config.yaml
d_model: 128
n_head: 2
n_kv_head: 2
norm_place: "pre"
norm_eps: 1e-05
positions: "rope"
rope_base: 10000.0
rope_fraction: 1.0
tie_embeddings: false
parallel_block: false
init_std_o: 0.0
init_std_up: 0.0167
lr_head: 0.00492
seq_len: 512
steps: 6824
Each number is 500 + 40 x the weight over its row's rms, rounded and kept within 0 to 999. Layers, rows and columns count from 0. Numbers have three digits each. The size before them is the row's rms in percent of the matrix's.

# q: layer 2 attention query, 128x128, rms 0.064, rows 0-52, columns 0-127
# k: layer 2 attention key, 128x128, rms 0.0642, rows 0-51, columns 0-127
q0 096:530485526478509494526439521524478452515503460517533511582433458538509502488504540510507508510425508447493497529533515489505494537489462497465577545435470393563529441396499534450493534530524428476391514545413448511553565525526493497516476465579504455471567422502517523451496502446453495529492510521513539590556502509501477430471496575448511521494497526577524478465506499504490461482489
k0 091:588498421487487555497559491467430559519516496467490563528478527482583534502539501488467419482469434504502580449517482485512538468503476552452465519462481497567542462444499464549488564447539503524492463501476432538592589567521501517477482484529476476452554521474513513437497520467495470543458432476433500530514493415501489457463462508438525583565478458502474489552523480506493452465515
q1 095:546503462494532524488426515413445483550550516531484514554519516528489472454485517577462497533543527481462494465517474426515549535541475526469575527482420537512516455536502453450484514488512440488472489588471429497554606421484490512495439511504520483510578490484540484445531543482521476538569477495497527466498559481514456436472547581479435491508552441450519491421448530499540467455522
k1 090:511473468532484549468511496492509529494585475504582515518492495504579525444525452472518447482459550486498577470530485473520507439491449484495449487444474507561483464486536484521500489481547559491505514497474450466508614562472538556496476490631541466442532542489435508495429524373480413575471505548499548496518490482484506446521458557480535510530499492507515488520565525532525533438469
q2 089:511579457482388361444518437458451495495483468561548482552473481442458450498477595512498528409541485539507528538485557598513512525500540477483494514527504465437521520459568473495484496511492480548517471509507491546455443524521465514508534447470501442469496526517514445512515482533478538443519509462498480473499518535477469575527452513507468506544486534521513539417559539539540554534558
k2 103:456500468502426458498452472494477545501545463487562484530485436483545505488479499451606417500480570512456514588532500542507444532352446475549385498521519517478499478511494551495521413453528535499499516518449512458457496550460521484518493445547538499484512530557442446521451469506438496477450488526553510558536517496466548513504509482494505503492494568530457568503547483448526474481486
q3 089:454492513437536505428518489482466519565441507487519515506554532499534464527474512528476580452467519470594471576551559533503553483467544437467468546466491578476505489476489450501454473477480437533527511571480498468449551455462523517487593461496584517544500577513477459539513469576459592460505464484523471489494493476497524459526503553477476559472535532484550514477513464428551537582472
k3 101:468549475527450524519495497472485525515461513454459508496521462517506520550493515405475537491574513551477479430470482446577483513543507553510499504458487394494539470496542372520519516560461461470496510452531554501459459451503438492536523519490444564538571477470575460541552496555530557441534549498534469498517467472466530530513515556504499585506485468537509422572529456523543481454544
q4 094:491558501435481500450491437447546518592488543529475572497511552444489434433519521510601512515451473478518512510471515554493499492527451500517437514477485613452501472516521527490435527465496507482478450496484445492560566511519532465532534550469422454481508537504431482491486532517525444478536473443480534444501555463546508496532497497463401539480499530406436527443485530430538487534501
k4 082:493563470466558438460472515465508544498448510485525427488478467501474453474535495422424542495488507505420437523549500477568540521499574497504578562536475444459539478548557477464504546536464457529534467512548522482473453448501473495495528501495545483532517481484618491480558491535496462519476526470556466508515458527498521528517467534529522555491396530544580420501537459495533580479564
q5 088:510552421495531502582494509538484470430500540486503442483461446593469550533490484578404450477571493567456458474473492435532506497497484485504546463537488510496483536499510468505471440505480443469454499539531519505531440470491417497467509478513526531463522506455579494453555496497495559531530591540517446559541476527501451487427508487524525468583454463527560476527475528546578462466469
k5 085:528515445515481501496512553451507545542624448414520462533450526514543549525551469484563524484530516496520527476561430528506499489393452498471436459479475486503520503470483446492468496543502548520540500481483516464507507512507456606480558455505549497563450460515552439450448452428497566474506532505500503518505532444441524518498511579532557601566454532475521502496517501497508455525530
q6 093:521554507482471525447458527480534512542499464491537527511516498451508454461541520451578517553404530462511565479477539559484492530547458438514506490422536587456510476538415520524468571500480485508490463485500468475545562515498490439474448539438486399447476489537466474486405523462506475466534516468517569481522507486475520517521483480451403466453499526454402553487520521463492449547535
k6 086:449492609526482526575481500550521440483467512550555524470509504547524526495470506507485494492514445570557529455481548534492540452573566514515531518508543507520392554537435527529518510491505500509479522484470496567487502549502499458464514549477450423430458536470479516562489544571502477530467541548429515506495495492533414418493503484525471392519524493545480573467493488529422497535469
q7 095:535420539509494477443440488497573438457559515477566448460507591501484506479511483501546516455517451538501527534498507475432435562473486458541502555509505426514488504539494497510568527509532465599586470467497538497440450453464454514437490477450576540475478458513453503528411431462503522464475474517509471456488486491431528570529479501510532440489512490531431540549521535530518507532441
k7 094:367506530506477506462519505519459394477541454514516570464484507487512455522492523487552498505520467457586588542487567534449474469545494512473482470492550474498426556541528578488554523506496529526583571526488549522504496491502522501495455545557466482525460534449478484540465529499458457487500490520424563436462532510521426498458512506509516505533542544454474435456524426427511479535544
q8 091:482532541432584557510568529482516558516468577513473498492523502455539440473519484464502536518506464474567530559511514516484520531469566553523479506507506479484465499450553495494512569506507528497576533519500505510500522512484607461558425525512455486555498532464480505591546549569475478490470425468478494474502497517514479517561520496452522613492476499445554514449569490411421574488485
k8 106:468522522530510522513512497514508402452411512535490539469610510452448468447462486489494471526425488490479499544482587500515448485491512460522480490494522493456587535530475546452507526498517541423455554527519514531403493470439527461515465493548456500524518494486495524529517489577502476495533511468506531437480574568535520453427482420494487496401527495464517457503538436408538518462526
q9 094:477518560540508513537549539486527437565484476471498456427543487452518472509463527582584486452479513544555511481477518488460525577490475438482500527509527456466538497518477440524470539533453504535524390521522522561497476509452483442426475458487511509573492467510502514603439467509407549431508498511467437425498498425528520552485529503464496516480458573503493468505501463434499489508428
k9 081:471518588487560533575550518498486465532464451472460522451457539466481481538504461547553608536499462534545425470498536534482511480503524498554419546454544516488549505417402520461533489449524528470428449556506507526508510534472526468470507516539540536559438442536503526479464434538444523503552493507506492522434510487522490413457509440534544504489508500444485507501495498402479469531540
q10 097:498500530483541492486516468487523535503452510509435509457514494481526504492502456553498575456585440511527465551479469486558501454471478558458502500571470486478513496492615536501499454473552524469491574468492488490433472521500574548566533453525474572533486519482539518532554516560464494474551464539462520549493519510536487451488497485507586567535457502523595462506558451443457622496438
k10 090:577529434550479419496498532505519457452506431519454467480601501515458511502474475500469453539527519512455457558499497506581479530482523467507559498489481457481639477471493462412522495530538535489505481475511509444392495486473477520570500429557519492545543471550529508519528472481537458495578553457496488477447547545478544501474498486512549456484453458509567471490576516480501546446501
q11 131:568507448557455534467510503496529469490544494503576514526458440543500526458494523547526410477497515560440502426460510441484480533525439496513546508476468552569562487466439466501476532503492501478442452490531442477502541467484443456507481481437506478412544522475457556413446486461565483536519553520491518500531504465478522520453433503491518417568508554484430519485422548575510470461475
k11 112:444489497519529457444532539514408480490497536471505512505437459535524494491506526463483500479482519503530536533563476531437528477455467512437448506529463500474434529524490494518512483521479513585632524537473452524503553517554546578453518527485449442487451531491461450545503531491489459560405471489469469530489535468532459558591544595467459550574492524523513531431510451510502537553478
q12 089:520516501540444503572511578565509472509508429519499581490509491514497565525470508468433439497481513510481523469442494425486473491562576440459474491453538479523468565520434435449430424535526466517507465480539500573473502483472466493449532501517511498481498507455501509456479511525549600530511546566451467494413456524525466434424537472459464428433481501468496494503476518537559457465507
k12 094:579466459482460501524482504471559589466569481499550492536487493568577564517504474511426469488529519521425496484470419412525544514479522482458533513476478505514455509530492425527511507536545497545524507436481510439486491471513422559468472497420583523480548575490479484444506507437542521474535528540501482525504464514442509472526516529494492416546490468528512575523476546594433537520501
q13 102:522461472529510575510521430462486519507541494527533458516540439467559536537507486571541483507507492498566444434486399526518513477480448543529525530525421480568530472418542522526497483490514534461477486454544440517497529565540542468504468481455453506439494522560487487512545576469525435536503505505519521551533481467489535586524437532480518497655536463538539542493454502539488497512467
k13 095:439509458585580441503530446503454469513436497566559541468499470519533542573507524538493482509492533523559487514453514527450496489523447455446503550479445521516536497531501520497473456543473552503535517545474454539497577550533560529487498486551461488451543580518454518589492545452443459561476517523488535531446532482490489569480464540481527569545496546547538445491564414454562504491502
q14 120:532482480508475542442535486487542451462538545474569474458473507572521536518519507631499470440496502544443458487500522417503502516482449477522530475520458537529563509505491462511476481534502449488447441481538519473533478436462416487448558503411548585513497491454470524472447445416519562472578536568498465486510482481475510497469520535526533444545519536511465510546428528533567497509449
k14 110:600506409522512418494502500528443506511530503529573477487501548609548518560527472521464539486571497528492482502504503497499503509438526456451547536510489496564500504481458480495524474509520529562605487462513503510464476490520513603465511456472550486479485579493475443539520540481487457505487504472497506528463493478434470585569550592510560444600487501526504532482486523557457514554495
q15 097:443529500485487508486453534516522488454446462511484550466512520509474563529536499530448463473484506537529479498476505377519444472503503484528484461468524446513455583537464494435485423488561410508434452508556540467439440493479484513462539578529544559525489416442565522446463498499546564527569545575508486448460419522561443469472518513542527512450458482469484506500500505500526476489533
k15 103:606484451521450509486459498502549495458525480496588505486482436565513563543506460503434478494554522484474457476437454453541496533502531458475595494477486521538495505505518471499522506567529468529549470429501537473450482485495409556498464487464560551480561572501476474430497504441555491488516571510488492517466477513425510501488534557514511364554491493512510533532509562585498520522500
q16 138:485528528565528451596512496523442502543465490541434452528537486450506425482452523457536512514522522489500495505541538600503550531522498470482524538505527498501549453459507541491476490448422564495519523560497444549495531561521558466534493455520499450534478542556529503538569477591425522502404453424536515518529530485543560533530473440476454526505498534558562482477536468428460529501498
k16 108:441503577483539541545575495485503537517422562501439493530552504462508485489465520519553549502435464543470460507530520483534492467488477526505440492489500511529544467450468494521434457452460556412398517546477461525563541531474566441523532517483460512530498470527537563557533444546430552483500499485543506507515534484594546480522469442454490585449497549493510469500468454412489476480482
q17 093:448458494407507529473479536483491542475503462485437541412488521491437499532503466534453494492489508547549509514514517437497493467511504529508477445479566439517453600562466481510525443564585462519510476506508559440463455463522521529506449551566532535532486424406530528543442460467490502522523506580501484443457438515475469500508555478523547526431444463450453483572560496498513470502507
k17 093:495474473435470516451436497443567512489538433443480523465517469478470565500584470479479457480508551466470532432399466486520511517562412515495512450403448498496506514597479495493478529590499422521505464465528506451502500494506412549462444481458574524505500474498523467423436516465544549493546508567504483443496509556456544473499501515545460474495526489477484535551465503511520478493461
q18 096:498528460446491526473450527533513460469532426508508581466461541474439577504549472439467465522441536531568441523507513431488453508514510531494523464522479541461419531527528497467519496523611442531473514523508478574490499503531530524500474541495461535510508427452493479440487504458571444548553531549479426492444501574502422456471499558501439477470486461450543521444488513443552486505551
k18 104:522470440497491489476459549443514562467513511457528474573407469476547526510484432454506439546526474441460516483469462420467521498470530520509548490545517461524451537533510543494571537476497473550550550504576531479503482504509464515550330518541520547504505504484469540468552511497561507492489488486433528483489456542556455498430505449572539492500446517474533557466529517499502453442541
q19 105:529500476608496526596564495548485455511520474546428453524511462489557457541437479568519460514516510512471430467506536469527510528518536523533521501479497516481627489407498518498504466457453490457460486534547524482469467563480522491551498491490495558608521534527533543519491466534521536501564564473472523502487502471529504531426492477493558536562523551563591540501488505442547535456504
k19 090:525480452574541540580579513501432524451466564516491460561403458534542509527458511501460523529502440511434475512552494392506487479451518517449516564529484471598505519454480457485490441479496530455510532535513514499503533576438517539543489542487555497492549560483527557525563488450491494501492565465541515513461467494546456501501515544498545531568473568490603481460461501484520518498516
q20 136:562486403562513584529532482463508457467537544493553528510497438562576589540538501577473446528475517476471459439446454383489503483479515545513523489493443555493534500424516498526487482515476487445444442475520500491489530537488475544501488527458544533460523521498496548482425496437523503539585524514514508515478479449478495532471467554468531515578512511524513541545388535534536507498491
k20 088:551518442618521462464518509601476468494489469548598510479517472554573526541444508504463530511510522491536440500472492524592439534471603453452588540521515546485512493429552490522500448535517494487519503490483502492389446521554491515539543458533471489515538549513433475520516518467481429504531523439505502520486478487446505515509506549516532470504435491504542467492517505582476524533542
q21 107:546491414566489567529536498480503476484511551550532499500501417562564579533516531568513467498499500490492438482470441396519498516453542532501516464507413550439545490426553501523470488512488533449420442468500508543492503554476474549508462493482501531521491510513482539484455458440505491502596504480502483541503505450495499536486461558468550516576512557516576547449440486445577533488494
k21 104:553510459577476508500557524537433489477463538525575518528514484509520481518433511497477575509498501534524449571518505505548445550434588453479568549559539540524498476380559522488528477471529497485532512502521527555464443531560498502584498494551436493503557490534481537500559469521499412492489512392505455487522486493478487563486487500461514461483454448501492460470558552545478510554540
q22 114:462518497485466476459480500487460540519413454492423507456489494503447522462522484489523474446539499561558480559551447454518483515500530487478447482478465443434547481548554508469509516490551430544456471498487460473515507559496489518525500468554492537583478385481533551504491468515519500488511522477480454471553469484559508448498408515483480529475471525520527484387594464371533503445519
k22 106:461517529502466494522509530510459513446467476506451448526435477513412516487509526484482514518539488590506532613569467444463440527448506443495485535520517442511459533549502538438487504453504515488552495576516553513470498487478488480598400575544513479472510444482563568473515471525534474503452501491524471471531427524589473526499481527450549510506465463518508439417533519530487452496567
q23 089:471456519416491484436448417493478517481562409474441498483451519450413445482504452479510487490507400571495478548539544571497471433538448524571533538518525459495514504524482517527588482438512449534491537537474484396450466451527514428494561546498524538491543492480538519498505514535536468523502513540526561495521506531545482460500513431560500486460493467501499497542563468550468479466526
k23 100:486499492499518447482446483510505505547554451456434457463424485510453516508556470488494415494520492468475514501516521481434512398539469512515533433470488407480499520570457485454494488527469471499486511517491499348479522471414524493486540525500617500465492542457499452486455538462462521543550496595507555544472515517517505459479516509576575517494534556466540500543511474468544478477496
q24 088:497470401491512588543480486467487520459483505460528498499489427535514591558569480463506445548451565501531510498492434414415498451468492530522448488485490567493519515438514474552525451570496550487500494498503489485465557543505498537529420469505587513479503542518479523516405523442510455543525476533548551560452457388475541511488465514483496555509503493535496523522473470502530518502566
k24 093:499526507571540515477508538561460490505433544487555510485577497500498506524441566476460565477458495478524466513479495520571474585509610447498583522523523572414497508429579520519500466538458429453483501504487514525444450536520482452572542480515462486510547475504456486522481490530508459497540501404529468463537460505485498498496508497507481393457464470491488409524480508578533512514534
q25 092:555499482582510551509521474474551455480461555430528410512526451565534528490462541512497486527486529431469511498437471429453487529451557514528541514483435578414496461439501520458509555457422477479494492462532493525522484552463505528436525481436482493492474533560410467448478551485528565459570490390482468510487527501492500503488483532481471515542539558518514509454426528505547531516486
k25 083:502505486546537556541527511541480445463514521538545462569502489512528487484423503528537506497488464536572474592537525521533477528418577497504457564572527547527535453371493496476556517449541518482498503505485486535483484553499487501413571460508508528529464509510455518508466425509554468476474504425414454528504519462482469525496523505474505490498467472518469555416543569546432568533490
q26 115:535539454529503503524517491566489508528474432483458503551454451561543463504427441534487446519543491462502525502530551436548476538454532543504515459501483542480516514427558504451551457465500523493457477460522533459456424544458502491543522544552464567588546523475530497492548527486525483475544532481447505535542533480513449444464468541511589503570479583492602523432499505417530547505504
k26 104:579508423558465504573549509446428517502508518498488499592383433532509498492452502457473486505494484479428497508612521445511497470427501521517502518502497458598521494418471483454541497450490517459537522508524518455499532534428515508587534554535527515486528521485539530468549482497508458508429507408508494513491495478488469515411527520486533555525472541476555525466527560507496533473532
q27 112:556500493581485537565536501507570448534514498580520488449501457564546473510427464487543454564456514503442555478424492493486448559575584452512523489441545540556521501460444475457499504544464522499568505470554488485510572497413475485463467418512548445495469548533457472494495509458517541448481590471459485472470578523503507472458559467515510467482515537487528470487513538533510484462511
k27 108:475472494503537581509496566445528535507443519534555521573563432493563495487462547560572518502432488537480478513476542419550548506478518516460461510503502489570531487486456486481462510507530529441481521491519458534599516583474492481467534460450564485528482464477498547485425461460460532454470533531480522392529529535488481543537501477461490530436441559480519463485446497469396496496469
q28 085:499540452419530442536456492559496490505496418553467512471489523505467496523487433513513444534518467541568458550543555509527491506493468543524528463514493523517503522481543487485621457459542511500414531490501496451505406485498525458552490523557464581549570507494551494495607495501533456484527559541508515530539547502525425464477498520534538473543461503484578538447545460409502461473512
k28 088:555489449538485451551498462422442558506516546463467520552371467486463520517537478436430463508519497467428507508573532426461516445470463478554544457477484390565484526502497480444531503541482480495534547494523519453541522482428513501558450596516563548490504543470512466475564502487475496506444486473515495537509509528471507521423537494537541525477516510483566492499516535434529516461536
q29 097:509481545459481483412461486479499507494512518483562463512488489504436500476534464494530583514485432465459533549524493630491508507481488480521520530532461548523463456520504486491524519476514572536529536493436428531560512439524461475461556439459452443417507502518469424413540525517487476455467426463508473531564573526472496459491525517511436441482570447470492484489477490587435485517471
k29 085:462500527405463450437447486503469485539560497477536528442572563472451462474553482524523476448469550492532575539531562617426520495454475485563454463465517480469505482497510515485538540507500512537518483461475482524540508427528531502441570447494512487499441496502468426504458511575484510516453408519472474477552565484474494527546490496505504488477590432487390523508512482512484487512502
q30 095:517478420515507552530474485515524511525521363431434519466462445492479469503450514436476437511478496488475550464496553441470427466565495517546497546444560505536493526476451491488522474430487458508492523475535516399440490547454510440567485546533565473485516490497512505481467586481585462534465559505504566467448451529489478463470478444522494516489471509471483503528542535536540492486581
k30 097:488514507542528528502470529476562554542473425473444488537454421493542538476465549451539453494461495441447487492494504395554485446564537542492500471516492478469505492469488494501462462482464433451432511514475461386473524576441528457535515491493553477499515480500477502501418499399508509528565534544458535508480504495529496397463503480543530517445416570456529502508455502489478512440504
q31 092:521409426462438561453498474483508551498507452421466455481404471556427479513492506523518498475507480573491462514491521467446480479480479564547454517472512525508548490491470462543527450434501455563508460475519527459431451478475517515474484515509610553505515497506490533458426538456528502531544503514527610544485433413472531474483484487524543541495489551519436524515548544517566486494538
k31 090:489570487575547494522514471614511495517475387547473438461492418547505519514477535531476500464542515539544479561492526470548449503517560499502541453500524507494510516479483491476488393492459487423455485504487495391374477534471497430521556478485580496489557554511467477519422530457495503514566513505488496527488460479452513458444479513507554476491455520484527487538478544543477521502500
q32 098:465599564505516546457498569463530496541452518507464460431501517505481467435560486539521504518533474542487465490461522498549509482551512467474521511483458521507531544562483461477455523431485442560482457429554447501521500513511442428452565501448501460503425444506567523449487476553526522483534594451518457474504504534443534471576418516506471565494511566467576529501508472439497482522459
k32 106:453469524549515554472481576471536440452390469520386525519588467485493483412486451501475479560489471492406445520531486465516451508490445477505476503492463514514466486586514561457463482471536522514464488537489498533372505475436505476527492560529470484525509458506446487495537495483520467550525547517491526527495536560497520470532493509487486473473542529477532549430560516398484503467482
q33 083:473486560441514533435460589505552473555428542480474561500466540556476463443473417508483527513521504427522522544553493538505500535438439430459425558474453485549536477528461505502457461457487436512518459521472508496605550508499523528475585516576518473527476498505503531511512535500505419460496497501494523547510522475475506458593550520500496521528494554490523533499494496409505483537410
k33 086:447567527509485552528483536513558496473526516556514492504506525523544482463483480501540528475561482487517518422493502526542426498485506518498492505529487511426472509553574519496478452539522520490508480458434537524480434503562489430518547498517409476481429530503502426568546498477449479501553534558469515477598572537428449503496527536533541433521425542489598563402512482460465516500478
q34 087:474497497519548543518516468496501482519537572536519510522540559468502447387497488551512527508534479510469490502569510420458547478472511433534515512488478588513557527474482507515433540453421517464450446494500455497526576599419470461464578488469597507480436562501470480493459550556523558493478500477527534468474551465519569434525486517530461520482511550468501506509484523446573474523492
k34 081:559509498556479512466520535428541503506596595473501481476406447498476538575530531486464521494526569518481481451553484469523515509472543523516534502460443491487491466455499399487484488568450468471540488455570501520478498440503463579539541494476519524512516472442531477449471496454498511478488496502536452463472424485440504510492497565457525570527448453468513417545449460564546533435542
q35 098:406398516504545569515518532467493518519441521477448593471559524449530506512504452472498497530485440492528517491574463471459491485512496513530429495438549491477560520516497479507496465547492488504524465544543503498496561583490540463537506512487593544562475464483546564520451499495589470529408392531534549474486416492495560456466484472523489501451541462530479529540513538508523482481521
k35 094:528478547527525520540587491501485499521444455530427428391522497498479504510538500563459546464454443576529540467469454509486575431547516518505557467465526477565550481486457455546473557504488487473474510513556473559528527471523456494462481459517443511525483462479570565511517490460533538467509446433476503478469456443515533472507416479490489550494465410539502501571494490570429489464473
q36 086:463398574503528536474464529537569413478437489462486430517528514473407463464521490468578495490483483486471506550497489506448518581503476487555448528451529490486534451593403549588548535480491516507528503452499543453470487505500488445479483542462533482479480502570450503459461463469497530471486442513500533497453500497494580460522480495500470542430600497520432489497498513469458462504509
k36 105:467425568471537528533464483546460474501415530546485567473553483512485461540443517480439540538460482495506503482436540541453561518631548486513483544464555501546438531525454568489544500497494471536511495514515520508478499515474538475501465562476519445471505533498408498552483609561534474517471473498471464464475420527528476460516518448468439424470537451523504527502512525430484506559488
q37 090:477598466392473449446530518491417636527493508488441540529473506498509460469502499483462532489491537446534502545538519557543547469466498557494486486502458564433485494476534555473481518466458505448485578571461430429496521480527577516558530525490427445505536537492464475496506554534458499498501480463517522534516535484545474504487519506499498614508476527441522511485529441446519526508532
k37 091:591520441496493426485479465424528582518480519471518421490472483479471479480552490442469509473485544494445442502502480508587490549470532501507567537496500443517553451480566422488497498559466441516493431445528505466449460467499455507508513496499544528533569484498573453519558484500506514474502524462563479524553472499409560580585484536522502551493452455518507452565533535506514532447501
q38 083:480428488589504505540481548526557430493482526538514471527566475449588559552456520490479427510478518520508462523560436514468482591482503466459536511519514465470518431521462559569531468538507554545530540457457506546479487537492436576439476510496503527538424473543470432499525414494495458501457567530505521550464494467467482514533510460516472434517538483593521451514487443507513498463480
k38 105:457446547481461543524523540534492577550608499467513513513501512480572524486476492476620471484432512499564612489510502522458516484488496487514416479462537528525415523400484472549439451491478569456466532508491479503595545544483514468517475472541450461483458491503452498482472509500474536479477481522503488497564455435513491432507496435475477501495498471458453549484468485533415458493480
q39 090:479493501580528525590517481508500466503516521498501511444529474524465538521467511559458465482555477513461434466445524483519524458544525464481482502530519463544497503522487458511432384521471456468453433468524556543544430524470453513459630543523531558533481515470541486501493444496501594491549598534507459507484451505526464443490498487529500448498479493514521439572440525523595478511472
k39 091:508484441482512491544426529466509509529543468455488442464451511551490524514561430542490506429581520521507449482514462513499513501480463457490514526527489498507532546495481494530471488530501456535439401460503532395467452493466426560515508482451606542507484497530515463510452452470518557477561540504489525541492476515450525553539475550592590424545428525530504527479506586532509520543504
q40 095:482472538546510491511460538517532454515497454485544509461499513517460519497522533512542451478498544541491505447472520434423457542496493409506484538446538462526532538547426425500470514546460489545512376481557522540487507521450445422446453497469561487505459450565480544529425476442481549485492526518518517393471481481475558556500463496497455433463501570499429485537470538528483440508485
k40 078:412513596537594577581572548466453494533481530507512571434504515506591551534529514539508504462501465486548463424455492514511534488522510523441455509501522498532437549489479541480519527534487470521517543550497486508531529588513511557466534536442494492519421512497509511533441537536430501515470533504452524485471496496564466387459502479475512537514488542467480517484449457424492477546522
q41 093:505484490577429482539525500500485443490493452557511547444481481548504539506487538588501452447539545571486474448496478405501487505498458423466492483497502506518549525533491442472412409504488473526426415465562488528465508499482464530446531497524532524472469473498522584486484465447519542526539571554501463518496483458534508463426474531480526408532449518542512481508445500552560526505427
k41 105:539454487506505424505524508475484571526556474475426439498483495548539508545515519552500533534561503534478460490513400481536551516448454543430459529474430486541508452485475468517469449523508500549533474503504474467513520494571538566464518453418517486513456500559541462517515493439477533488459465457526457558466515464478516541599520567472520568599465473552533496464461542520412492522447
q42 087:527548508457538520534512505544489562551473484518452538528523506483489437470519487385491536571491521440493515530500537528508519465516564518494487534453553521513505530471493493472498576487512547499571530528461483490530566524511569496596426492549421419505521560496486509529554538538513477538451438426468544510485552514482519494557435508501480584500472501483529539450588560461417486516549
k42 097:452507558517544538515550504487502500498433542535481568535573507476526497454431512473483458524448498493497514553483544508469502508508496515488534500556548484500460525497566588480525537461484520441476571561453471521461511512456569446551486560527409473492532529459472519540541509561422438545429494543474517467542527526566473435431476405473471500452546480482514451498495461396513515459515
q43 078:541455439453457427457446486561493473445539490548592523505485482535504514501475488522484506449467520524532503568503556568492485494513492467510470447541569474535483504502537511499542452539526478569513499453472538508441419413511474546408586480541569524451499487516454452482436457485518511501562550525505507514488513511474434491462566493508465412469544521512492535536493534584571438485507
k43 085:544477427451451513445415527542537545511525398514549435553464491579509497487514452512502486438568518508483499493472517422475495476459522502536555506497523508505422501568453453541494433481533479511549494451519525468486430432555457524471519457504583511458545555463452490503437513465513521492561491525481513533541435476472487554509481522494536456498467492491447541519486554598422529510464
q44 099:527536453506480498503516535538474531520481461518499540560515459457500462485488541381490487567458558441522562469538502553491482490545549474496436511429538555458451498480454511501477472431489558488531537515471472521510546522533553516550484468533460379425508520545448470457527579530521458530430453425516561544487515497482518519549469453453439521464510469472493552482565515522455467490566
k44 111:452465533493476637522475524461577565501445502508514527597482445439536514469455518481549437487420513521483529489470489441452519511488491536519454472557518510490425489490518538542487501452531487444453546566466495514547502543512489449491424535475487483458530495485423548466474508512499515489454467538527487478552451489538495454430451424428412542437532535496484553532486477509463497470481
q45 105:530478487417538493408454509475521567468524539473485495505464536481471493474566480424496528499497467494512535568499475470487457482448534543539464500507503506488465508512560500479582589574602467574599546450425500455521502438505503529529482490510433485500525460476482485456480547472576425476513435490468436511478519543457451489528528513502511540493525487486465562467565507547463524495581
k45 117:502478508523504493456468506563538399482556552538585524460494532491496474467517474491458474514498479442540511528433536551505448518489530457504612518551544468463435546548563541502524523538501481540562531463484516489462444463485497468488557533525473506466484568442445445545504483498450395530475553524418564484526526548431440502480501503554550426465511488457491428475505516505532524498481
q46 095:463540513502491464542449550593501456492433417460499537509522512457442528501473517402464497481478545518528534527473531470447473511524541449511450512453602464507447549565446507463476444524506446565520506520504521547437454540469483476461512538560544476510489477485476438493456521542534595512475540542483494475448468514523475481483505455496416499398536502452460463485530520522554440520555
k46 094:549483525448419560539442479496626564479516461521572460561470463532526502512457467542506501462527499542475466483437513430534505513520562507514559487499534527540442505517490489571519497462540478459469509449486555452504461504503457484480494487454561555485546562486434508424457484500510528436549533537496512506516455519465509455481505458510479423506505511474461558563450593583436502513463
q47 103:544522505532504498523480552514527486507459459557480542525506494470487537459537520389472483545474472474495521511453424509517461458545540539485470546452476497481463475501454562463470516436520483522498591523454438544478550567512516496546473524519454406408520497524537505446552583534541404571471492489516548520467527551552499442504460476477427532452499458491542480455542491491429473474564
k47 101:425482534532484566475459545470547552503483449471467531491471416427495538470486491438545411517449549491511479505440433490501465505527512524520482470515537474448470516516590543500464501520538437484451485544504485492473503535521469445499425516542478480484530409519484548447440480479542470547505475575529461472537422513527501398419437453494456562442466488504510486502530479470509487438544
q48 088:528511459522481527414527427462448494429606523461519519498461495553488524486553456543515464507516556520509440480522470534472459522461446518504542484549385548475480523492523503482538546541554450546519479526497441485489555453519494550465553506412474565497505442467498493484437514438546484552563475473486412507550516476426501480494493599501503502569526435508477535459444517511514506510499
k48 099:448461449530578471487505515537417483482575541521501434496452514565523520519532479512487458539518417495506539499568515490474524450441481544480509538518436428532492533533465451489509472505473523522567542504500476503513532553459512542416565532486555488472459563440524503577526509481515491535474532542479532537461486500534429554538547592560556523570520557534575506431474452529515510480470
q49 110:471518451546531537534536470475478488492500502482475541494476452537568572520526505605469492467500468508475455483498440394518512477461495539531494479537414486441497531445553483526465434461434471444421432516552500511456467546507491471472484572512520573480470478480531574534443500511498492560550518515523547505551453469549490511468454526479568516548455512551574511554424492496557534472455
k49 097:545561441622507437494475464503498468536433408462496525455490481549511570559558509481473497507523559508521453449483450513495462503530518416486496503462445502493538494534510486460484445535508489523538460520515520459359507500502471553536450484553502481482541479578474449469496559442495498546564524481536497514440469479456544496449442570482499472523462535548529466518543469529552485514549
q50 095:457484494410524507484431496508525569552455500398473459458506504498434574547591506428505572549472492513550549528528431529465492465448500533533433447486511468508465540539480484484556498519563528524537542448498552488466449521501521524478483469585491568507530459515508430483510572513519459499494476487549568539490470478439511477533519503541520561449475450487468509512589472469518444485537
k50 096:462560532489509478503436509476511507518487494442444537479470483421421497519526504418480471472541548462569530544458467514419536571557511432580525440507540514437483499515548545464520571529449454493517483506530544493528472452492434460577448545542466495528496462542465483480472563503559480491490489492496435461542489492468534493420475448506448468437521464509467485541556554465552501491579
q51 110:585453469489475512441476501490545473501566505480579508564504549464505508517542511438472534566467502499485477480436516566475505459553500534519527528505492529543460460503433530505530580489545461549555555468456468520543528473510500508448551513422511480425539537535437439424511539478563489529483512528474516498462547550461476548490499520509435462471579446501452525526483550559502383503553
k51 112:434489502510529502486476520565577549533615464533558462541422434515591490517461450530546486542477459496513504505468525503540518503466525542488542502542537471487450516494486513543497519497468498440480527459521496466546478524499501455441588498532551505480480592455441508547474525458464470498457502557443538554493510493446456516492535462599553603479487527484557523526451511485438508475435
q52 101:575531445566529529525485529568532438541527467565547554578500460512579510494463510436497435582464561425493512454445539432572464536517586529490490517463500576520486464439504507452490532506505522484502520474508475536562543549448489482547487527515488446545519550501495507466518483435512441483488560498478475502488556518495454463459508543484478493544531553453575476423459497463496520503550